{
  "hidden_size": 320,
  "num_attention_heads": 10,
  "head_dim": 32,
  "norm_place": "pre",
  "bias": "none",
  "extras": ["capped logits"],
  "init_std_qkv": 0.0327,
  "init_std_down": 0.0,
  "optimizer": "soap_variant",
  "learning_rate": 0.00518,
  "batch_tokens": 262144,
  "doc_mask": false
}
Each number is 50 + 15 x the weight over its row's rms, rounded and kept within 0 to 99. Layers, rows and columns count from 0. The size before them is the row's rms in percent of the matrix's.

# layer 3 MLP up, 1280x320, rms 0.137, rows 192-212, columns 160-239
115:22 38 24 59 16 70 37 37 59 55 59 56 31 65 48 49 48 51 58 71 36 60 68 47 66 56 21 49 51 55 48 62 58 74 55 44 44 59 66 39 65 48 52 72 31 82 44 32 23 17 41 75 59 41 35 42 48 45 44 33 68 68 55 30 28 57 55 50 69 21 40 63 76 61 40 56 64 48 60 21
085:57 47 46 82 49 57 45 35 60 76 16 44 54 74 75 65 16 44 34 68 22 38 52 32 40 59 72 38 85 32 49 52 37 45 49 63 34 35 47 57 43 79 29 58 70 38 55 57 62 43 32 56 35 60 48 42 81 60 35 73 74 39 13 57 47 46 40 40 64 54 50 61 44 22 60 71 51 67 33 65
093:46 68 48 58 47 43 55 45 25 48 62 45 35 45 40 48 69 46 53 57 60 55 20 61 59 58 49 53 39 46 92 51 42 64 20 54 50 64 71 22 56 52 54 54 73 55 43 59 52 53 42 34 36 30 58 33 64 39 69 35 27 30 49 39 50 33 61 24 49 34 37 30 58 48 41 63 56 36 49 80
098:69 49 52 46 46 66 68 63 63 67 32 34 34 64 62 33 59 13 51 50 66 32 52 49 46 61 58 51 58 45 52 59 58 69 69 41 51 65 88 58 69 69 61 54 59 50 37 37 48 57 32 64 43 46 69 62 53 26 61 45 67 44 45 57 55 45 55 44 49 47 77 36 30 46 72 55 66 33 45 20
078:51 54 37 48 52 57 56 73 55 41 52 63 55 65 73 36 66 46 36 47 42 51 18 69 32 62 74 63 83 62 38 42 64 37 46 33 75 49 55 41 47 40 50 38 04 50 47 65 50 44 57 40 54 41 58 12 57 40 57 42 39 37 31 67 49 54 45 55 33 34 34 48 42 72 25 56 54 34 63 41
103:42 87 50 33 21 30 34 50 57 49 22 59 72 56 56 54 53 47 51 33 24 74 61 56 22 47 65 43 70 31 46 61 67 42 76 58 28 78 51 49 49 25 30 59 36 69 58 79 42 40 30 38 59 55 60 58 68 48 69 45 58 69 36 56 66 59 46 63 63 53 29 60 69 59 29 58 93 51 48 40
099:55 32 59 60 40 34 62 50 42 40 69 74 49 51 34 79 35 37 46 54 43 39 37 52 21 58 74 50 22 38 66 68 53 33 29 73 26 64 47 39 74 43 48 43 27 39 47 63 54 51 62 32 23 47 36 52 72 53 48 43 53 47 52 43 54 37 29 44 48 40 53 58 53 11 66 43 45 66 35 66
104:58 52 23 36 36 42 63 51 38 51 45 63 68 51 41 64 57 38 38 38 30 36 53 42 65 65 22 61 62 38 52 57 59 33 57 71 27 44 40 31 43 59 53 55 17 62 66 37 53 66 39 55 39 54 64 45 64 41 51 46 38 64 71 62 73 54 52 47 48 46 24 29 67 56 53 55 53 68 56 26
085:67 37 42 50 59 31 47 54 42 78 48 55 57 50 52 30 81 43 59 39 39 56 56 73 62 27 31 50 71 51 32 18 48 43 26 82 42 51 51 42 59 52 50 41 75 71 69 48 54 43 35 53 68 45 35 51 44 34 20 48 42 50 67 43 44 36 43 44 73 40 41 45 61 60 42 57 17 54 49 42
081:77 88 57 57 36 46 52 38 32 43 57 58 43 67 45 49 50 70 23 50 53 44 62 42 46 60 57 66 77 31 44 28 62 53 53 48 38 65 64 49 38 45 17 60 33 34 41 61 53 38 37 44 58 44 41 08 27 16 56 33 49 44 74 46 38 44 66 51 35 26 64 29 29 44 61 47 43 36 73 36
106:27 67 48 65 02 46 70 56 51 30 09 77 46 54 27 55 61 61 49 68 40 55 62 64 35 46 60 56 47 60 53 43 60 70 42 39 44 48 43 16 31 63 15 55 02 30 30 58 36 56 65 29 54 55 39 36 48 60 54 67 78 57 51 57 49 55 55 55 63 56 26 46 36 71 67 69 63 36 69 50
093:38 57 44 43 44 64 38 43 67 75 32 55 46 54 56 73 54 47 51 56 41 41 28 65 49 29 78 54 54 49 57 36 74 71 68 34 54 55 50 54 70 56 46 72 60 49 33 49 46 35 61 33 22 31 60 57 56 41 32 33 79 40 68 50 31 53 52 31 44 80 55 49 75 49 37 48 33 54 46 61
103:52 38 59 51 36 41 00 44 53 71 56 47 55 20 82 70 58 45 40 36 60 50 80 79 60 42 61 50 36 35 19 70 29 46 60 65 55 41 90 58 80 62 18 46 78 54 54 36 58 53 59 59 18 58 54 89 61 54 81 25 38 29 46 40 36 55 63 40 31 50 60 45 42 69 56 32 64 64 54 38
082:49 63 39 21 54 70 62 57 89 17 59 23 61 31 69 33 70 40 55 52 51 43 66 48 44 43 74 59 66 48 16 39 53 49 46 63 65 56 37 28 50 55 21 75 64 64 39 60 53 53 65 40 35 46 50 39 74 30 41 29 44 54 46 60 30 17 60 68 56 50 42 34 63 60 43 47 62 65 55 63
082:42 19 45 17 31 55 52 61 85 65 43 43 65 55 56 57 57 43 51 41 54 39 51 30 49 52 83 48 90 52 32 47 41 47 65 58 61 57 60 31 43 62 61 44 56 40 48 91 32 44 61 36 56 53 55 50 62 33 34 54 74 58 36 39 45 45 57 67 42 27 54 57 55 41 61 38 56 68 37 55
109:79 41 43 38 47 40 57 50 33 54 26 51 51 42 66 61 58 51 65 35 56 51 31 23 72 57 49 64 59 38 69 62 71 54 54 73 35 39 48 30 44 50 51 31 70 54 25 59 50 39 54 82 50 62 52 46 40 48 75 44 64 77 56 55 52 26 65 18 34 48 61 64 61 30 46 60 27 27 62 19
121:29 70 52 41 49 53 36 61 49 44 57 46 52 27 63 44 40 31 36 55 47 82 49 58 58 78 52 43 49 36 65 31 32 53 77 34 52 44 30 32 68 28 43 56 68 64 59 35 42 55 58 33 42 57 41 54 74 50 29 23 44 75 66 76 31 60 26 34 40 73 67 71 32 35 57 86 19 32 62 63
092:49 69 38 33 62 71 60 73 50 73 62 32 51 47 88 54 55 62 70 64 38 51 53 65 42 44 49 60 47 53 20 59 78 43 46 41 24 46 48 60 20 71 75 54 53 55 39 29 62 34 43 54 39 37 42 52 59 32 55 12 59 50 82 39 12 48 34 15 49 60 66 40 65 51 49 61 46 70 52 64
104:50 66 44 76 44 49 56 42 66 47 40 50 57 35 65 53 37 30 55 69 53 40 41 75 52 40 57 53 63 49 57 49 57 54 45 59 49 43 62 41 34 64 82 46 50 70 42 58 66 45 49 55 53 56 72 62 53 70 76 10 54 50 64 63 54 43 32 61 48 41 68 49 63 35 44 57 48 57 74 31
121:30 30 53 48 41 28 47 47 61 49 44 48 55 44 56 69 43 42 32 42 42 67 40 54 68 39 50 47 62 64 45 46 49 47 43 72 09 60 57 47 67 54 80 42 41 38 30 66 33 63 59 46 65 50 37 73 38 29 46 75 37 70 45 41 60 58 06 60 34 39 45 42 67 44 25 42 61 28 33 54
109:43 61 67 72 22 30 17 69 74 25 38 56 50 77 44 39 54 38 45 46 28 31 75 67 49 51 47 38 81 38 51 51 52 44 60 50 32 55 43 47 47 74 62 49 65 55 82 38 14 75 78 42 72 53 44 69 62 55 51 52 36 86 39 65 56 55 52 41 65 46 48 44 39 45 63 89 54 77 59 64
# layer 3 MLP down (transposed), 1280x320, rms 0.135, rows 192-211, columns 160-239
108:32 56 29 43 51 36 51 49 28 68 46 60 57 38 53 42 80 32 73 27 52 80 43 29 63 62 43 72 39 38 51 80 64 58 76 25 38 52 59 31 50 62 50 53 63 54 48 69 36 50 55 49 52 32 15 46 56 41 77 65 37 76 71 37 46 80 52 69 55 41 39 51 75 35 43 48 60 32 42 58
089:45 45 47 38 45 62 61 54 35 49 64 42 46 31 55 43 43 35 51 32 86 58 31 36 41 40 56 82 43 91 45 55 50 28 42 34 73 39 54 29 62 48 68 57 63 46 50 29 42 60 50 48 67 44 45 77 43 29 39 65 33 50 42 48 37 68 41 72 56 57 51 56 50 74 71 69 46 38 53 56
094:24 41 46 59 60 29 51 71 67 78 48 30 53 71 59 33 37 52 42 27 45 59 61 42 25 34 29 66 44 44 20 50 20 31 60 47 52 51 18 65 18 44 36 34 49 41 39 47 20 62 45 54 47 47 27 73 60 67 43 54 64 73 40 60 59 51 22 51 66 67 58 60 65 59 40 25 44 48 32 18
100:56 63 45 42 54 21 57 35 41 55 46 27 16 32 43 55 16 45 42 63 55 41 34 30 37 74 35 63 53 49 46 44 47 74 60 49 52 58 43 56 69 54 57 34 54 55 17 55 00 42 59 34 54 54 68 52 63 62 28 50 36 28 63 48 45 74 61 43 76 56 81 53 39 56 51 41 58 41 53 23
058:49 36 46 55 45 53 42 50 01 51 38 59 25 49 54 63 50 62 58 38 48 55 55 38 54 38 29 47 30 47 63 42 73 47 32 61 62 39 61 46 25 58 41 75 57 77 53 46 96 64 37 53 43 37 37 78 60 42 42 45 48 56 74 44 61 54 56 34 19 66 47 64 48 44 77 64 46 46 22 55
099:50 90 60 48 52 58 54 34 45 51 41 38 48 59 35 35 56 65 69 44 66 61 56 62 48 51 60 66 54 47 39 16 56 48 63 36 44 37 91 59 60 58 30 22 66 44 55 50 59 30 48 43 64 61 55 46 29 46 73 58 59 47 37 47 65 43 57 32 43 42 57 41 84 41 37 30 34 29 70 74
099:66 66 45 36 38 60 36 36 72 58 55 58 22 50 57 22 59 44 47 61 52 51 57 47 36 34 46 61 50 64 24 51 51 52 36 92 19 51 62 10 49 39 61 40 67 74 56 49 51 23 52 71 42 31 44 44 37 69 51 49 40 48 49 37 78 59 44 55 37 47 80 40 44 27 80 43 44 53 56 54
111:44 26 39 41 54 61 49 73 50 76 36 51 38 58 46 31 54 63 80 55 49 40 62 56 44 61 42 61 40 44 32 69 48 45 33 44 56 23 37 70 53 57 53 54 52 58 59 77 47 57 21 60 49 64 58 61 51 53 35 54 46 39 84 71 54 36 56 35 60 63 52 76 45 32 38 48 52 49 32 54
085:36 30 75 71 63 40 43 37 39 53 51 36 57 62 53 54 57 49 67 39 57 65 55 72 25 38 54 77 54 41 64 54 41 41 50 70 39 62 59 52 68 32 53 53 77 65 77 67 54 66 40 39 55 40 74 52 44 53 36 63 12 55 29 59 29 48 67 71 53 87 23 81 26 48 49 37 38 26 51 43
080:68 47 60 64 41 39 41 60 50 04 65 54 91 62 28 57 43 75 71 42 47 60 67 52 43 59 35 32 29 33 66 71 57 49 53 71 33 52 82 59 59 35 43 28 42 53 38 61 53 80 59 67 40 55 62 52 48 46 76 55 47 31 54 51 59 39 42 45 37 26 35 81 55 56 36 53 48 49 55 49
111:32 86 24 42 37 35 24 59 38 61 38 43 38 60 50 35 47 54 58 40 61 59 68 41 61 51 60 59 38 43 48 59 59 49 43 55 69 36 75 35 61 52 13 42 67 57 49 78 81 58 46 39 40 48 54 49 39 45 21 56 76 06 71 43 52 61 32 59 50 50 43 68 62 47 53 48 70 34 72 63
099:58 61 41 48 38 35 65 32 35 23 47 44 63 61 72 48 46 38 67 71 34 82 41 41 38 56 52 67 28 44 31 68 48 51 41 51 62 35 38 72 45 40 62 62 51 53 39 35 48 40 22 53 58 50 46 34 64 61 29 34 50 55 79 47 72 37 37 46 35 02 52 48 48 74 66 66 81 45 41 35
107:38 61 34 68 62 36 63 61 73 60 23 47 50 38 42 45 27 46 66 83 51 56 81 35 54 45 49 67 53 47 53 52 54 59 50 62 61 68 70 27 49 56 59 61 28 41 49 57 27 55 43 30 54 65 52 57 47 43 56 53 59 62 44 45 51 44 55 34 54 37 54 34 68 81 45 77 40 37 54 50
089:39 59 51 55 93 27 27 44 26 61 57 80 30 55 45 51 48 58 25 49 43 53 30 82 54 70 53 45 50 57 67 66 45 58 18 51 52 36 53 59 56 37 66 42 57 52 56 32 48 55 60 59 46 54 79 58 25 57 71 44 63 25 70 54 64 72 45 45 58 51 53 48 35 42 62 63 55 63 46 71
057:50 10 53 56 35 68 60 24 15 48 32 56 38 55 33 80 59 57 48 58 55 74 57 79 50 44 40 37 60 29 76 39 71 62 34 62 52 56 36 45 74 41 53 75 47 43 53 30 64 68 48 67 52 53 57 57 83 58 25 74 26 28 61 60 55 68 29 49 30 30 68 71 41 60 54 64 51 41 54 84
107:51 48 47 52 35 47 47 40 18 38 26 55 47 58 71 64 57 27 46 50 48 61 26 46 84 17 54 62 25 37 42 56 57 35 37 12 49 32 41 47 34 09 78 36 30 71 26 59 64 30 71 41 57 44 48 59 44 34 67 40 38 72 47 68 44 75 62 43 43 27 48 73 25 49 60 47 75 57 61 30
122:29 54 42 52 45 42 57 66 60 50 40 37 46 43 54 17 38 56 43 22 66 43 70 54 46 62 53 44 45 55 36 35 34 80 25 44 49 41 39 37 61 57 24 46 20 56 48 57 64 56 42 43 48 68 53 58 62 55 57 44 79 22 68 49 16 83 36 52 51 48 60 57 49 14 51 43 31 34 75 36
090:64 45 61 26 54 52 49 54 60 39 43 69 50 58 21 36 70 22 51 52 56 61 33 56 52 53 48 51 39 37 57 53 19 51 60 59 64 62 35 43 67 40 44 58 32 42 53 45 19 68 46 47 47 60 55 54 33 50 40 67 33 35 58 37 56 46 95 69 46 33 48 49 14 52 52 78 45 31 41 46
093:20 42 51 45 43 46 66 58 38 28 46 36 73 42 48 52 41 35 54 56 40 57 44 47 54 38 41 55 55 92 43 39 72 29 46 17 34 32 40 51 73 67 45 34 68 35 41 33 27 33 52 34 55 27 44 31 49 32 12 49 56 48 62 31 73 17 50 60 50 53 16 65 61 53 47 61 51 53 52 50
119:61 02 48 60 23 40 32 54 35 68 45 53 39 66 62 35 23 20 43 50 18 49 38 59 46 68 49 41 54 59 53 64 67 48 47 40 49 65 54 60 35 48 62 54 36 45 16 41 28 67 54 59 57 48 46 58 34 54 54 52 59 75 67 53 26 61 22 57 40 54 41 16 69 52 33 61 56 44 54 70